config = dict(
    n_layer=12,
    d_model=768,
    n_head=6,
    n_kv_head=2,
    head_dim=128,
    d_mlp=3072,
    vocab_size=10049,
    activation='squared_relu',
    norm='layernorm',
    norm_place='post',
    norm_eps=1e-06,
    positions='learned+rope',
    rope_base=1020.0,
    rope_fraction=0.5,
    qk_norm=True,
    attn_scale=0.0884,
    bias='none',
    tie_embeddings=True,
    parallel_block=False,
    extras=['capped logits'],
    init='normal',
    init_std_qkv=0.0163,
    init_std_o=0.0,
    init_std_up=0.0163,
    init_std_down=0.0,
    optimizer='adamw',
    lr=0.000256,
    beta1=0.9,
    beta2=0.95,
    weight_decay=0.54,
    lr_head=0.0149,
    grad_clip=1.0,
    warmup_steps=539,
    schedule='cos',
    final_lr_fraction=0.0,
    batch_tokens=131072,
    seq_len=2048,
    doc_mask=True,
    train_tokens=935100000,
    steps=7135,
    dataset='wikipedia_en',
)
Each number is 128 + 32 x the weight over its row's rms, rounded and kept within 0 to 255. Layers, rows and columns count from 0. Numbers have three digits each. The size before them is the row's rms in percent of the matrix's.

# layer 9 MLP up, 3072x768, rms 0.0176, rows 2816-2956, columns 144-191
105:186152135125117142139113175127116106116166118167133075079085148119065126100130155196099131084127099076155099179146083088145122111131152086128146
104:142136123119146086094120121077113165107141127171187137134102126112137138147125098130017084196096147112120136172111164170094094136127140151125175
096:131138101191113083116160083142134092088082178113187143154108131175160144104120186084111118148088075097142174170140114116130110115148045114141125
104:099155093105163133134153129111161075061137124157142111128107182111147149133095153132158172164150188131104072129158145151136125166122102120135204
092:090118130103112085117110100116082117178164128163122085136139037165107149124049115114070127171056126106074113200074126129126114118107118109125082
099:080116145151130160115093144184152161156130110157183084112102129131155161095119148147117138124097137122051125092159163095140095160160116063117108
104:148164138135116150134152146089118109081127139173132131111096216128092131157129076123128129115111134062104124119127180146186142191103198146154164
098:168143140038138137150115108102121129190103119104144132107108182132138194172109124116122111101142130108095147108124161111211108113069064125168106
100:144092145129141103104123107148123138122094124114093147123104083158089150085139091141098143153111146112189113126117145179126103117167154101165131
101:108089147140147095132092128137131173121197093115161105120157146153132147057097157155158145139093101115139063132178192090100152120178035160104106
091:115128157139107113169132125134174118154086138074152165118146175152110111088100147092112130136159171109144115071098156137171147088153109100164099
112:099147101137141145136174106080131097184149150117118084071199139106138168109175147120127109125177154153075195156116156128138099168121138156166233
099:137100151126147093099120180126128137111108120092133106083102141126076124127135094104075099085123140093117088165151106181201153083170138085144099
094:089149175119141156111092098104041120157141123128152119132149117090099151168159166110083139080096118114114157101131193143187158120118170097124148
097:099142154092121099103175116142138142117155145076107177128149140122112111136123166100081105145111158134122153150125081071092163107114141111164115
105:193125132131093113115063145083092191127097112129107140139159118104079196156121194120146119139167133133153107125143118090153130148078185132138122
102:116137142130124109112160126072161126162055110102143148080154133110175156117151121128133102118125131130119132081164145126161123172123100168127112
104:129117163092079040143130144076129164146141116123151160141139129181133125054139092137132126166099123069091124158124167137118149135085154120166126
091:123107170132122152155091094119116146200068079126105114175150105134126141095060150140143137122056138159157146124170135159118147133137105095110164
101:113121119132088140121180111103118145133112152127111135093114121150134140142105108106067130159147157151152125115132139143092113079122115131163100
106:136176155109186080147088120131153134146097127096121138126108115130113090150118126163166099157145149129095076113125114125101087075086156113177172
106:124101120086142054103125125131120141174126138166084142166164128079186167126097150102137076075148163173073102159135183137134173167124159141164087
093:134137131125131091158149110132166084102096138112104149164161120120113194112175155133118175117112179147153146078116087077123108150141142166123160
096:174146203163143101122152115121113120142150078129122092209132119141117171085154089120075088116147079124207178191113105162110136164153171113119220
107:104108146138108110172056181133077146156119103066151149135135129058116144180046104123147176173094123111135148079149118164095151167110115105149109
103:103140128135133136102132164162121127140103181157044152159125148140089145156070173125059145171158124102148165103100185133120090094091128128201162
092:104120157128112146148179123101105063135105153153071130122157107131129150102115120156139134091123123077125076131140138135118140140133157158064070
104:124138128121138137097069148114083141116117132128145162129134150146163093082110127189133098173048132165139086156167158140160140184132102100138132
088:165129154063147089164159151130119110087134148079110125171145162153117182134124097097142133145210127114118100127149151154097127145076134140121137
102:203190124123058173116111136141144063147108142141087132091145079129127112121066184146130173085117118116152091148100114115169143087102146137090140
105:082118122113096114116154145113142091104199185151107119111076130155171131159179115129156106185167130137189161132102118138071098123077094129118156
097:149207038097121169121148116161145108132144116114076116128233107127145130139154128137064119119157170180146066115188107075058114083188123114151088
108:091118139062098147122127122129138145130062154150107081120112104131097193148183092098086150127104097196169169135086130097144099101141116131113146
101:100103165092121109141147120105132154131151180144117132139105183177100139167157171152072077151133123109147159112117164113141175102090110123148114
099:137114133188102150123164162110120183122156172080116157146132135160099153166126115116073073095128138118103122175097079125129109188113139126141195
098:130073081092064123134154101170160206150078129080126105134150099131139101111161144179101094109136092119143136167174113155146144151122131125065184
091:060153147087173079132168100127144094125130168095168149084147150104138140111115118146101129134167067175143117156165152090116155057106110112194156
106:098132126111109127127158128158138148195120080130118099159125110185112115107121139103115142154114114184119150146216117146113136148154165155116139
103:119109146089151132136126116067140122083109108136139149070111116099153148053086142186109110128100181194083173128171095163101067198100154169104131
099:101139119138088182088124132092103025155124061075127189170147096125121137093052145119159130124110184132132103115164109128126155089096047120158121
090:153187116141121111180175169171178173114114099127102088164132130186102119103111145081149141169116122156143103128176101149160111164118151145161137
091:136164184127148113132141148113135121255048099089131112120205122164104105171122149146136122155136080132138119123096141162100088128081136143095129
095:114110195101098119083125195116138165152120117108188143102170079172058154164102080159145106158174132138135104150071121107072105138081145164108171
103:149107073122083170091101133030100086106100130143161146132109098115045140095110129118045117200149137091153085106120116143155129151100088101169135
102:109110163157178121146085131114112123125115159114102057159189128127170157151148156139109138107162134143119181129124135119138096112108160163141087
108:130119115139093121173131135090107160186137163149113125093171125164117084114189147147175091159028152112193113150140148115149130078122090118158149
104:175116197115138123163137181146105159112120141158085123188151044087106114111153154159149098156145176182017120159196107115127110132126153115166072
105:142121103109178159119060131176124097114110130068109114104150154175154177078117098074050101173099149133069170149145171148120142123139129159124205
093:112187113129106115110127110132144117129090167153079182116175125155096118053120127153129190149163133139085168116138121144125096128096114125118159
091:177147134158093091023079177127117125060138115161154164144131080153080170120125147130156195098118139111129133152172059180153176100201060151168097
092:147098100090107139055085136147089155165113161138184165133080100062071129127108087116145163152095120114143111187161088138152183164117146110117090
103:143166078118164146102177114146179153124125103092134129126089151117125066130200149120075104079130167193106111139132125088103124118140125099082123
092:098125123131105100108146125101114109120161069159140117120229091101109154102161148102112126154108123132104092132121150126024120106133114112118118
096:054074127102094130068130080107121180137167154153089108161099103107076110142136119125111159141154142132136124107116124137089160175121157148069147
109:166127107127122141126164180165156123190061136148107100119108097111137154120104141109130102121149110080152121162146082069121112100142150101144143
100:178107114153089101133136142064085235141135114101174108131138161136079122168157151105114099105103125063152133126117100093122176132157121105089120
102:211133080141150115068154120115128157048126103131118160145161125155124121134170158138164155129164076140150119132106108146033156114074110133130118
102:111142129105124151115144142095121181098097129046169146180187103157042150117077129118158099143122139099114155156140066072058116153129149115108158
105:177102150107124100096131110186139187098132151107174176182144085100117106179166123129113183117087117135162107091142095145069129113153127133098121
105:159162145127112112079111109107156153143176124114165118086103088087154123129188099149086063204140129075133071154134115117136090112200118131157120
103:171145091155087140118122134175146107101164121095091117162136125113121126091167223113077166128155131121122100140132174101155103097158142163103175
099:131119163134058168112163085145137155170159160157152122115139106180073126140108098146148134140121127060124141111113107137135131159136137104160133
103:181117092161139138121064118118093177123130153094132118099135095157147099142148113187126144133112155152184149184139139106147142130175097123116154
101:127138121094120100109124117134124136101101154133116164124188088124146148152123111143087134126159199083105135142154133149079140147139130109151154
107:195145147160094152140126179103119101230110144143098128125091119163119165186152103126153127103173165134115187122174107087114135091104109125128154
102:134210175128083090147142112128136120121110100121116150170143150122105120118105132139076143111121139098156158141110114155136112084100110145187183
098:127123096103088102142210168198102173079065090118123116153142129181109153114121179161154167104105164150128107119104111157148074212154116070137144
100:079120097169112155146142132082132071106142112112116170131123084135102125093070138130059173150141105112116141133125158160112151148118094096162124
103:164120116128119146145096075113081130081112166129097127139113118132138155165155125159103072168092119095159130149129122101138176055160109142140138
096:109138152079094119143151107155148116135127207167135122146077139115165209115113122111160111108145121107118136110108128165171103058119095101144097
098:138123094146128090109138136033087137173120141130152113112143087128138121183140126114078172104152150066175127157147090141138087141079124130135165
100:144139118119065082156067111159153141075170092119188137143120105147184086116141127110097122170181136096163085101135143134106121120083124145137111
091:098104071157069128080176100116061132093166117116159159147099181156095132129068120155126165105131086169150089117134123160170079129089124100171166
099:172155101133138162100181158126111106172102130107094138136158088128111157138109129093099134076149134113111173111105135049094143117149123084117133
106:113128116138132140106198154144065113190081165094122115110143137087118158143095116126105138172130152124146118136136113110129104115168161121066169
103:142099129140129175137066190111118106136063120111103122138159138170131148113114155089106129128133150119116070174098153113130126114071122126126119
100:108164128061158150160079099131185083111151104131132112109113125103155098096107165208121112137064108095216131073111072146110157057122107092159078
093:104175127094135146133113144135179084094161095110102074132140124118168112158135149169082171139083103129174077138094123137150140132116141106130081
105:115144162125149096124124112112164158066098151107098089161136111166160131110121110154133156167115135067149164143120121114056107112106118144137183
113:103136152124094108079132197077061167168039138147149121186114126138132091139153100132118079172131176138071140163165116090100074132095110109098221
108:111153136089139128139081095194108126127150139092102133153107155091115145122132154134076095138122118078154107119147106086082074114073130103092183
111:138192102118187160070047161078168114051143144148116103093145103143114136109105156144115146125172119096107125119215198100065168166165170097152146
101:158143105125097168126192133079074146143129076120116090124133091112143153145149128096119140155137122139140147172192107192068125171048105108132168
107:092149153103148085139090166098170090157084087130127197062141090192141118115112147087159090120152137085125127095171148129112124116157121112138098
112:120123113146086127145184107120172101107087113122155112169149111160123136154166084170153125141119116056108131132140222133112096109156149128107152
096:079147112076077094152113131068099120165045100137155102132121136087147088073161131161125181197089128149095042118095183124131117130110084138099163
093:157076122169140149057101139127145161130158104114063125118116094150104102125070132095135118103117097088136113109169118120136084133166071078202125
104:124121169119102099160103103108130126074104116140141056191094099118132153123095134159139144153134126050144153115108075105161119120112190092129148
100:142137131063081119108078150131146123073131122115142104141129113126155127126189188085178124179114120090153193131157209131128115138116062120135158
103:147136134129118062126095124109120137115140117141120154166136128162123133110134129137112063102104172107185065099156147094086119127111120142163191
096:160159097158108128100064165046114096126125127153124116161122148076149181130147132099118107126167153101177113095164126126079169166154140157155119
105:071151116114135121109027115154125122141110132097108150110123094083127085126147223143125088118062156074106099084076063186105107153114068130144156
105:105133123106104110093156100185139100133108189125168103222089106168124134069132111119154113152111107117082118168092205114063131148141121108117174
096:140171133137152149141130160113168116118118079200187155158080130067105157064125187129078122127192176109126149140111117121174160139096120140153164
093:118158152135111122125141152135152137127098130127141109091091118180081145121110196109125180094050104107105114102169198183161119096138131067134097
094:114130137161073131103158138121109109179128093078144231157143131145060120137075118118148163139132139157175110128143090071124113172136129142198170
100:171143131125174109118106110157146071145111120126147165185140102114114078101179190115076175139148117124133123139097105079116088112177167116129185
108:094189078107108104039199107146114128137124094125120126109141149111166122150120093147149176179162155130124135167147170105133107145044150093093148
108:174136152138071118125117140169131132122095100112055087158181136148114169137144163140086063141118137147079155184097137096102135131136139141139167
096:140144131110144173091124152113194109139142130152092124075090107093092113109072154143124149121147106090111144108068105136184094043039114132090138
104:095125152081138174158151106099112188134056128139118154145175104154139111070108090121178166119153086172115140097179137142108173132102122170138180
097:097107097084086193058170207100108092106121121165150159124102121104121092139114163112117104111116085100148132133130140071157128123067127176148133
096:194172159081084114072102096102088184126134105087137171136169123068126083126087112149148138113106123133094143165152105115148151132133121140083137
107:158073162111054172088157199083142150162061104130149112133147109126073152141054130088180165087142180127082051079161156141108135164132138103154128
094:148172115114174134087103127106109120163056101109151117197168086118158075120081134135117081105110139197180155159150108124129120138092086124121118
099:147136124129090104162170156073111155132164119138148105157134128083079146122147119115130168083181118119099171134120140146146134151124086083140171
096:160103136138108166090134084128084131146136079106115149148148140122087124117101161130117146076153113126149152118118134168103089124144102093107147
109:071106108095163123086138124195106139077115147152126038183108124158179170132160134109129151087137143081193154142077109138118114122097130088141118
092:100082081127083121090129100054146168126155151079088137163106122084179068036108133118126137139124097115135079097151111121127083155119112071138161
097:181148166112070189142162171132136158099128164144137161094154118120178187119136122092147197158115161127162042127088123143132157076080121110141120
103:147152116130148122116145126094120082132129155134100136142123117128109095105170113095046086140090171124078167185124167124077102142134160177163137
088:166174184088126030151102140097164173075095174101104120162164108174127134070147109113160181150121181123088174125055120147100129101092143123106152
084:162172136106146120128123141154138118201099128101120048160158141126088159132069182154119103097140148149125129105162141086090136148133093151136152
091:135126096149071067116070134156063120081127100133073107150166126101094107070173097106150115112141180141167151120157115082111143094172107140134060
099:095141139135125109133079111157112183162079159137132113084097096121182119185108100181183130168156176118103131187160118112112158128060132113075153
103:101205072118114157115136146045111146193078089104092145148121122132104085095074196103123138100117128181085179118132103100102110128169154103095162
117:148129174127145067131088132095117187141102207141124089221135125143100107157147123176101060118124120087122156166174139198103151112065126121135156
093:140072162170212134129113120162127142137118152134082132113126129124126161113088134092126174078106134100178125180051129127123147189087140105142179
094:132126143175146195111143094084077144153163171098127111093107077169159044100164148122121117119125155133136151147091130135148114174140166144072125
092:161140151164137098093101113124154137178110144103157138151145114145096117118076158167115114091113113149181088067145144114136128118088134125132175
095:135181129134050119159204143174121101149121139107082074209103108127085132177170132139119166129165117125136171091164136089134143133148121081159119
101:109233101117133132113155191176103121124154123134135143143068134149141091140175113106162126163125211160096131118131149095086122147118187062103093
097:121139158152111151114174158123070144143121119115098123222132099131136158114115108111128108139178140125124132152119129052107138123163167112133141
095:139087133148110135122141127080157154100154144071119155109151076164075142141086178167138133162051139113151080095188155160118128185125128162158086
096:157185151119115152108127116127131092120140095169127140133163086082102114085118088157157131079129118113097093136091201152184146128150086052130143
106:148142097171133143130196130133120147125131135154164137098097096102151190140085117104185090217129097089112127107122108089101124198096140092122109
099:128166088144159154136138146122082155162144128135128117149113065103144126162127089165128118139136131105156082117131117176108130151150111169107163
101:199125100113123165128132166130149114194045134151073215142135144172080153121047131142135122182095141159139112130081060096176145152163138119140102
108:183153132124139155155146117187157215137061123110150189099124109065129094143067098136087141184130074144176123126152138157133116156064145109120195
105:127082119164107148105105143113109147120166158135103169135137147083102125128149126154141131152128167165140179170085121184190100166152140106116155
099:191117126071168140110167194125116148135116120109085139174133109152156166026042156077087080114076138150214162118087161085128148160136118103162086
100:135100117173099187151161150129123067112122182093140126126171110078064113134134098095158121088092140105132150163144158154150043125151185157078182
103:093130128106142154120159146160070147111102111133139119125115097152127149088085131118152106172091159095135089094075091098112094083059120130141130
098:088171095136160118116175120192156163153159200080151180097146173139084143126117124194120116172083085060124115121235157124101137133133220137092123
098:103176088116136131086104099109117153105119104113070188131138122118156132084118195154134115131080160158118173136159105074118127069109057068138095
101:138165115129132116115095072178104085099137054107134125117146113147127145110106118128107139136139157106125059146127110113094107228090121122101139
097:106145136143124171110122080089099100107094154162101135143143108144098170065148108170118095151120123035093169110155137124134132194061174068131158
093:125175111131183189112089155174110125114105172118105096134146126095135167141110116161070116113121102165136130116148153153173107137189049091127124
098:117109148112148122145152084116125179156128088146163173130149087079161183119067160183148135113127088106113083115114144170126103113118139117092133
111:131143134105199103106118117099133146097133144089146073180164091158095185087111107144172108158103116126074179123143153177051131128165089144129109
109:140174048097125132062122133205114089178136159122128115105113145141122099135141194134149117107161083143147178083132195115112136148109150075112148
# layer 9 MLP down (transposed), 3072x768, rms 0.00893, rows 2816-2956, columns 144-191
101:194098155131102129156169100132198100152154058091109131137132202142145098132088140218127024171127126163112118114126125116139120139136141145117173
100:149133140124090056193111157137070104172156102112176129182086111134146108120151102112080124083091157123099208107128126107106178138174085092139078
096:132122130171138084045108091172081165120096074106140156116112126127083085098159107162149193133137155135118128170094101163115149124143122134162108
105:133161169123149097097125120135149093137164127068125078136132157144083124155112174080092133119137066129140146139118095182149072200140156157104144
095:101184127060135147146138174114150107121100111097172151054188148113106081142164104091181116172148114209153129140094114077143115132158170159181126
097:124171153131104123117142196131148154213150096109160190171191124042155168140152117080124109127150133163134160119131179165114069096075157170129131
099:059113154103157177109128093171136137137170094200159101150137091088073144154115168090090160144129143143166104091107098167093024216105158109108130
096:106137202141133084160081130142186063115112100065173143137103079193132114187180194168088109101121120132112138099154122188071138103131135158135134
104:167099163162161121166146104100101137142141155119147138187179162146136172122108169113052129146067102140178119122068202141120142072122123121181222
102:137137099107141193050091139141156144056132112175128134134103130104133127128132133166086184113128086112134126114095068154065132105144111117087123
089:117123087134120151131117124108104121094103149153114097165129070137118087148116156125149046113103148098138148144195116139119148171142106041139101
106:143126070122076114127144100092102044145099090160132124123192095081135191125166117041067123135175123140125143141124114105150130121147158135172158
097:097154094104167136137142097128128075175072132143110136040126170138136136169109137177121122118085122158126191154110118127085151179133085146110156
091:073164154165157180177138186073107133111115140170090098210106156144162085149131115139112068101142177104138111083133138147127091158103128156152148
100:108104126079094128140149142088132144091108208200125078162123119102106149167157125183109084096175112116138139099097109162135074124097139126090164
107:120158132069115054095151078110178126152160096178087040116137070147150161100166145127093187155185152109138148172133116131114112148127148117161168
098:059081074120186135068120094117109121126129107146134130190100088121141141119103121144101121108126170106131131097123105102085130153158151070110152
108:110126065097191139119161058159158122206144136123146137071141155172111134122131141162118197088117121101132140084103153123126119148172106061107137
094:168121059097097161049188145123066066133131125116104100117123184127102140114150162171072106185128156152107126066135155090130097123108085094113103
101:124135140146101177121080126109087092108093150131201115172143146130164076167160144081159067071129118088143107052132137132131136132110136140136178
099:125107085102127169154125149111154120076116119129106076093171103138150185178109116160093136161104121120100109085124158180133170178149132199133099
105:112117120152139120114129129200132075176148151112092139150147117115100108153099120084139088142128109043114141099181129114161125205161123045143143
092:154151134123123099117130064138137156164109108148128064099140157119122130163190134128190089129087138135129133141128112150135103166109098120129091
095:095087161144174120164113191147154122194062115150095096118106109152137164125149161112154058125155062085117138163097051132134147120157164083105115
106:117127097111146119078122146179113068140116103165090094171151132143124157115151170128115066107151169126086194125101130124109099156147095056131184
106:127173083169059134098104120142107152149118099137104079076146136120160126081123156116146146142102160190146115144085097086099106085101164098143145
088:147160104148174122167108084107109101142111130147134091161137066142127170163163167083119136173103163156088132130135107123054118139164086118159182
103:087182131161123211154115142162101108122092153123127093117101081143114138121148144210114107123112193164096155096100105154052126142051167145093163
100:136100156164150130090065117093162154124122123180144129154054132131114101108134181149131066130089115070158170215146178121144117123135070091159210
106:113170185106133065188102107167088096130102102140115114159119144110150134170159167202126165102128100109151141122085141192088124120170157138103123
098:151109179126094193130174114114086123131133144104083127090184064095123120156090089114146101171101142112102101043154115117223135090102165138132110
100:104110099183110123130133134098149075112118105076097125178164094148197087133140146167150110107175148160105104114113170147081182099150182119134098
105:144155114136132090129080106122138116063124093154136130140158112141136082099152191143107159149130170142164083087135099094119101163106142180086125
097:073143129113103090116154128095099113121109109086077106125145152140145123105139141159217096080159155184108133079127152081107148086166151094126073
100:113122172158173104139180114175114145182168111117082141132151169124110138128085200126128119108119161137091146144120116115101182128104237130139145
097:162140179143109160096104176055163060153106113099161132177094093063081156113078080085140126152121137060095156152144157096097148117087096154174155
092:134172132158127133192105155156146149177140112048101137151083148104143130132127091198131147192117134155127128131102121093168102182225126102112133
104:127049161123184120150149091091118130162138102129147123118141155127106135141169134069150106126121076144147176098145076108095153109089143117146101
099:182130131190143089161135140094086070084164074105151137128125093116170155094123116116130133113119157128149126099116106165121123108204157152146100
099:146127122147126075134157096092109128138170150142168174133128102102163136089118152158099121140113098092088091106111120119092125114117183098087148
092:158105151131096182083052124143134174133172105126173165136131161147187137134083110088114058110174131127154107160124153162145157081134092148160146
096:086124185102171154156127131137120119115148120150142108100119149106132158078128121107081144149119119100142074149127124148100121129134168127141133
099:181171137111113119084120166144116197062137085133133127090139087102138085062126110168163085155105094146096097160150124099104120111172132174098137
094:099159090126125140121158143043080162153137139102050165179105114142120149116053154107176083118121101137143144140114115111149138106097148136127159
101:093029163070133037119146130169134173158149124124096160185114147120213132072154125069104143145113087092128106121082137125094082088124112146118158
109:147033105092121125131090137128117171155127139145092127130148131144174120083123113147099066150134171165124094075166208150163150128109173094119153
101:142156090157119153136099111121121184191147124110050178127122132089175104198152062095120112114194110177168098147126160107172133119090179177189113
099:119111093152133143140118083125127117115162096123109070113066069126122121087147131104168134116107095133092161112137081151087137195084092131137153
094:143100100084055122076157170128135187098130091174168179147186151183154124139164097025142128126165101151086102147144164128139125179128133130132123
095:114128114145143109151148126097123152102091212126132097137156117080157134136167076165149085119207101133083142072113093062143078109125176090167137
087:095187110083121140164118127129130107157136124115124045186151132074124147119103130137109133133125144167099185133129096131114121149143130089151115
098:093091105188140105086153157063155135120144179159161120102194072069126172170160073129144107053110122097144140111182104100123075110179129164178109
101:137104104104143172192123160150151109161124100179098155144191122093194140104137099057113057127146133140140161138066051120120186123127067131169115
100:138111124089085132130130152093129104089118096056127144111155162126144080119131167142170088135183064119179084100157092095169104068131079097138094
095:175114139137091104134067169107067080114115116131116084134183053142162171138111127140141145155101169174168180141148156100100146152111175194105108
103:139119119102127121135143173134111087189221121134140185136140142174158111073159071135159136155075153085136132170086109138056098117127098162155155
097:173078144135085140244184089110177088146190143087093080166217109121142096130127109124138158153092132116150151140112206172094157073061197129107111
109:072181142066129142098169116119161126069125109155183119124137114137162094160140148097121053073125100131105111116123164125161130131104151164139155
107:104146136101171117165134162149099084116088163150114102117146094146103140137082150125162195170099125149087084127161161123151161120138163099069171
099:135080175183175126114135144156192116153142090058151073140117151163157091157128133109140092155140082129103118127115108132102150170142088092133136
103:100048147102119105063131167083116095133166116098186168088073116140136141103088060143173104086116143114101180116153171165122125092166137156125123
100:167165174095084108116155126105195117112151077105098105139104143181066136142104118095074165108157140139135160140177109104106189106139107100088147
105:137154115134086129102121092130104110071117146175161105136133210149150130129107098101099063160111141085115166122109118142148139106106094188090182
101:131153124085119147160165094119136159198105151125125126118113124151114172162078128108159118147076087200134131154136125152169093134082100112129124
104:112168145167098087170070068121122121092153122068144194163137139095118118058149137159115180149080109131118126087096104166156159157166086162108022
102:136120126169152130117143160127183204063137171139194164094063117087135089082108105178065182134151122179177156204140115141119127244135094144099104
101:090132136134106171151183095118159104140146148125145137106154097105138099192130134153163147147125129121149186143193129096102103152148087138137117
102:143138053131190156209175102197144148160127152085144144142125229137146108123069160153097148110142112186058128114134144160130137095098124084159170
092:079147173116113187216135105136064118198144125091111139144138125154123103177098144144134094170109148153110180131139167145160117098064155153110158
098:140101134137138151074168188128164144137159118103072148085108168177079099104125112136137134105107117072177139153087156161130143141135174114148097
096:146120151120104064118170161083132129208158174101111158113137162099093164125060143140155097145126137102173068126078100167132157148113179177098127
095:117106127116127180123149103114149080115141092078150155123129199160147122148104104125145105110116104101068146115075118185128150145161174114117065
098:037164082145155160177127122136156111109171136095118142161125132106100139117124140153153173179085150162183164104104146109123173145137109137122128
094:130111126092136117171225132161130162156127117104121201072139120171136184131142156145131086182094165117130074149149154196116106120079100133128137
103:106119158152129124135108079149175149083088093176153082099101193121114145103099165155098105118121095085122119119153143151137081158092127145183078
098:102127126106139113130127122165079096161143166139188127122140116148104145131103083106179170106075171136183104110096124140153084158101128208120157
103:108087179123159113123125177057157113134145132167079125104061124142144123149084172113140079140127153132104159098128142159106095142116125166140172
087:090092134133183127136156120167118076071154103086169115125132122120123102127133135129120130121115117149086180081143114127119102137068102073136156
102:154139092123187122165111150155138142134099113141158094141158110064124123121127143132106062114139149106112157094084108083169169155178153097154146
121:080178113099146099054125124089093137144123121076134110116164086090163109079121149145119106128165126163104061099177142124120111158152150145109113
107:100139091096124082132155150114148111164122131083139129159094091129149167099177129171137181156106134124154062106141127134190183164110099104134104
110:154166067117127094145137166103140160091129168143122173063156154127152195176152100112123128142151119062158153164110133116145104150138140136133191
102:137082110156167051135172128152098144091132167133077089109100173095097143147137117112132162157144156135146127124162099122165149132122117164153139
106:101099119166111146180157178151136145112090137112093113115141090162147156122125056155232113107145172124087181116142165085154178119135129072114088
100:092151172142079128135184106135075139112097122139107101177136160164163098209177124154134156152111121124181134143141131083145128098157061184103125
095:082065119112127129133171162162135125137113156112188145131141077090152124181131108126143146105114120090190164133106152094112133124139083156136133
094:140094119110101134094180093111107123139148062115206168159148138159075184163134150131105106182102100141094109169111124137072115174105125132128114
104:134120106118103082128114092089162083157157001137145125148183144157127151118150112148134122109146153156123102134160195130111131119125128179114135
097:101114108107144115159141147153109170172163135041162125067165095169122115098117089173139121093105184112143102084106158158131119118075075072086146
106:130143094086134136161129090102122145133105125169143053083087122084132182157105134125154190187133138157103134168100132066144170125154181065114094
093:040078134149099163108158134131121214143079152160122161197089106157126133056120084152145152119118120143141094156173198126114177112108109085098145
105:165161188142102143124122119099177114085154089096132103130138100047154111182113158131097158106153132081096183119149173091117168078145172094152096
103:090131185214130153172110145085181134100092116131143127087079155135104041114117154050141126142089148110172150205127144117148168152142155141138104
092:116114083109142133085148138151092133144123129180100153139143114162093102148099155140101166124187094114162119145135113131121173185152137114107159
092:118127088162146164184109150130127123124152159151126095135152159082164178115120158124071133126168113101084149128116129143157141112102092170114083
097:187180189152102143057102069093151150106123158130126104116136113126150120090114124146140136108166155138174134091111096115100098118102159130130111
099:143107160147124106122162116167087161094164147105195120117104107176121146141095137116151168113096174150120072129156089180055095124085120149147168
108:105117083123105097192105058137155078184179152141169118127163138116102108082063068119109108143150105071154053113129103141188209093188158142158046
099:189089107194175115169155113103142142136102113171060156114153136130065102071149136163097133111131096134142112208100125131119169074202108161139145
101:104140180105133125161057116067170143100196142092115155132108202112091086154084092106211118152141119102150162102156060085095084124140082071135105
109:125144171156123098114115163137128128191120164140104092129089163120088099124151234115137082135122129118094079158076106152152030104097091114093150
095:133127131099107093122131100139158136130070102086127056186150141123138136168161084110122101100131122080135155146128115116138146158171144161145164
107:121144140105168141061203079126132162171135108131131122159088061143150174035128110107118219119121091131103078146126163164111162142129167151095127
108:154135107157131154128111097109166120080159118104134120159113069149204132161162123170130039150097132099141122106120157136076086099161164127106173
100:126115161107143152128112180121113204131179138082132127143144093129214139112067156134131180059142186106073122107096160186104047124103089105078147
108:162080127131130114154173112151135126131128145100153157105107157148169086138095127128142136105086104116152141092139080138133167101166099117142132
102:176147136145178043115126158112084173102150133100137155077084094076110142149163145120128181088107104147113104088090140125085136100125095161088174
109:120142115075094092173117122137143139171096086124117164109124157138092138102163127142114190194131097082132136107085090126157128078132124162176144
094:142105200156119123078140173052208156146105119130110120127140191107164152123112127117139084133142110163123078187156112145154095133139155140156121
096:166147163122143122123081137121165133126123125067112122152110132137115121128220203132057057102123097080172147136141155093072162122150119134132184
096:125103043108110116120139127138124062130141165129103085170126114126092167112095112148134109156154141108133124140142143077154129153095138038114180
089:142108121163111172112152198131173144136134091175143151111158105109172069107118104091102159106119119120103077118207154139065115158104147111134133
093:102126131146119107099133143139105152108148141168092163107104111139124109074086136135054134155153162131110156171120101167142160109214101148133075
093:135099097096111126158144185110144114147116142091112132060147123144108166123088089123104097133085124096156082158148129198146117180113115111158178
099:195105134107158070144144126120157131106126108101146130126127135134086101107094145094147107182112081137145140065143121135120175158164109131118155
112:118107156153138157168152070099188169185167092089175083127181136172092111076082127137093173160102159137083106156159129177106156159182098136140107
122:155116167130140136118159114096108147075058204161170140056126133142145084245114193140121100085186046136119140100132140142168133147092134113143150
095:193092150109088144089120188088144113179122087100148118123124147109134179120170175165091102152117158180096152135201082147101100090120184123086158
099:112133129146119091127179103101137075102162160113099145080079085139124142148054138163119126133172053117138094092121082139142103145115220117141087
096:090047112144112127118164148146144149136082150138042139141100111161132136115173173078118168113134104141141135160110163134149113115118154135122193
097:168121153130098147162064097148157126088149070136132063129085102169113150138107142152084161068100098155133127166113108142117134095140102104120098
102:126112085126152142178135111124198163156158110082112136182109161124168140108150097127118181155107145109145163120094127141106111072127118128159116
104:126163127131166133151186070159069152087146145104195129144180149139118157134145176084168091175100152169163115146145156153120131177092074155142167
103:114141146073153079116119163101067126092061172069163092100141153122145134076096123179198141077092122074115131148117129128102095138155220118142113
091:165085091114099054144095147120133075101120113076170165159099123150177072146073138097202065140141120147112096135131122091105122085039223126184181
105:142083083144151078119158172161129057164131101092124097110140056174097196115136070110084184182082101143105097101119189135046144116159129094058153
103:142145158125125079132084120129123173129111178137144159161127110133145169097144133089104151072158074131084124133107124153085149127185130130093129
093:097119100115158112199104130085129136135109090124144132067166109192125128104116097129090087139132119114187148141117119166134082110127188135127139
104:082092118156163149145088102169122165109141106090044099164142154116163137156077137113078136134154097132075148109154116115142151081132125123119183
107:040142113153144150119157086074108132103110145177178131141130102143148111141108138080176142152190171124145133141138104120091149153116120092173057
097:104086054087184092125163111168106117154123111166079104090189159156090096118151109130143172112109130141114090154107110137103124136118179110140113
099:142135212104142179076111167136100126152135151178146094167129077101168153196082181100134150103180095159155170148167172120130144150102087108119130
107:146083093144086115102117163148094116129163120124095150115130212090037164133074086143125181166137118144172133130145108143180149132167068173089145
098:094074139133109143141131144146083135080095157147129082122106143111156133133110165125156112108087132114106187168094131163173106114129136162111199
095:062140189097108081165126132170162136095145123102204161055114162193128135112154139093065140141125154091087154135160209113069131177127145150147164
101:099074141146114132137168167119143076139102078134113159161106067113159090120179109149082162080144113137121183135126108138129163127079192112156126
097:098135097133156103152111112183143072055132120085157085166063158104134122075166105117090162104115099067125160147145116105147114152140042061116160
092:090088109179135098154152106156149173103118192202147121140086120124146167140180108063187072146149159056088131189104133152166060067070074195131104
099:126103134131199136134150099143063192111113119106173187134149125090144116160113063061103126132123150114159142162158139180143100077073085138085115
105:111148107170107119098078185140094114140124126093171107187088165131175128133091163132141117088140072119142163141172149146095064120121102074150140
109:137144119140145098118106177091091116141135136075166109140124067089083162149145150195100199126164130125132125175122104116106121096152173191154142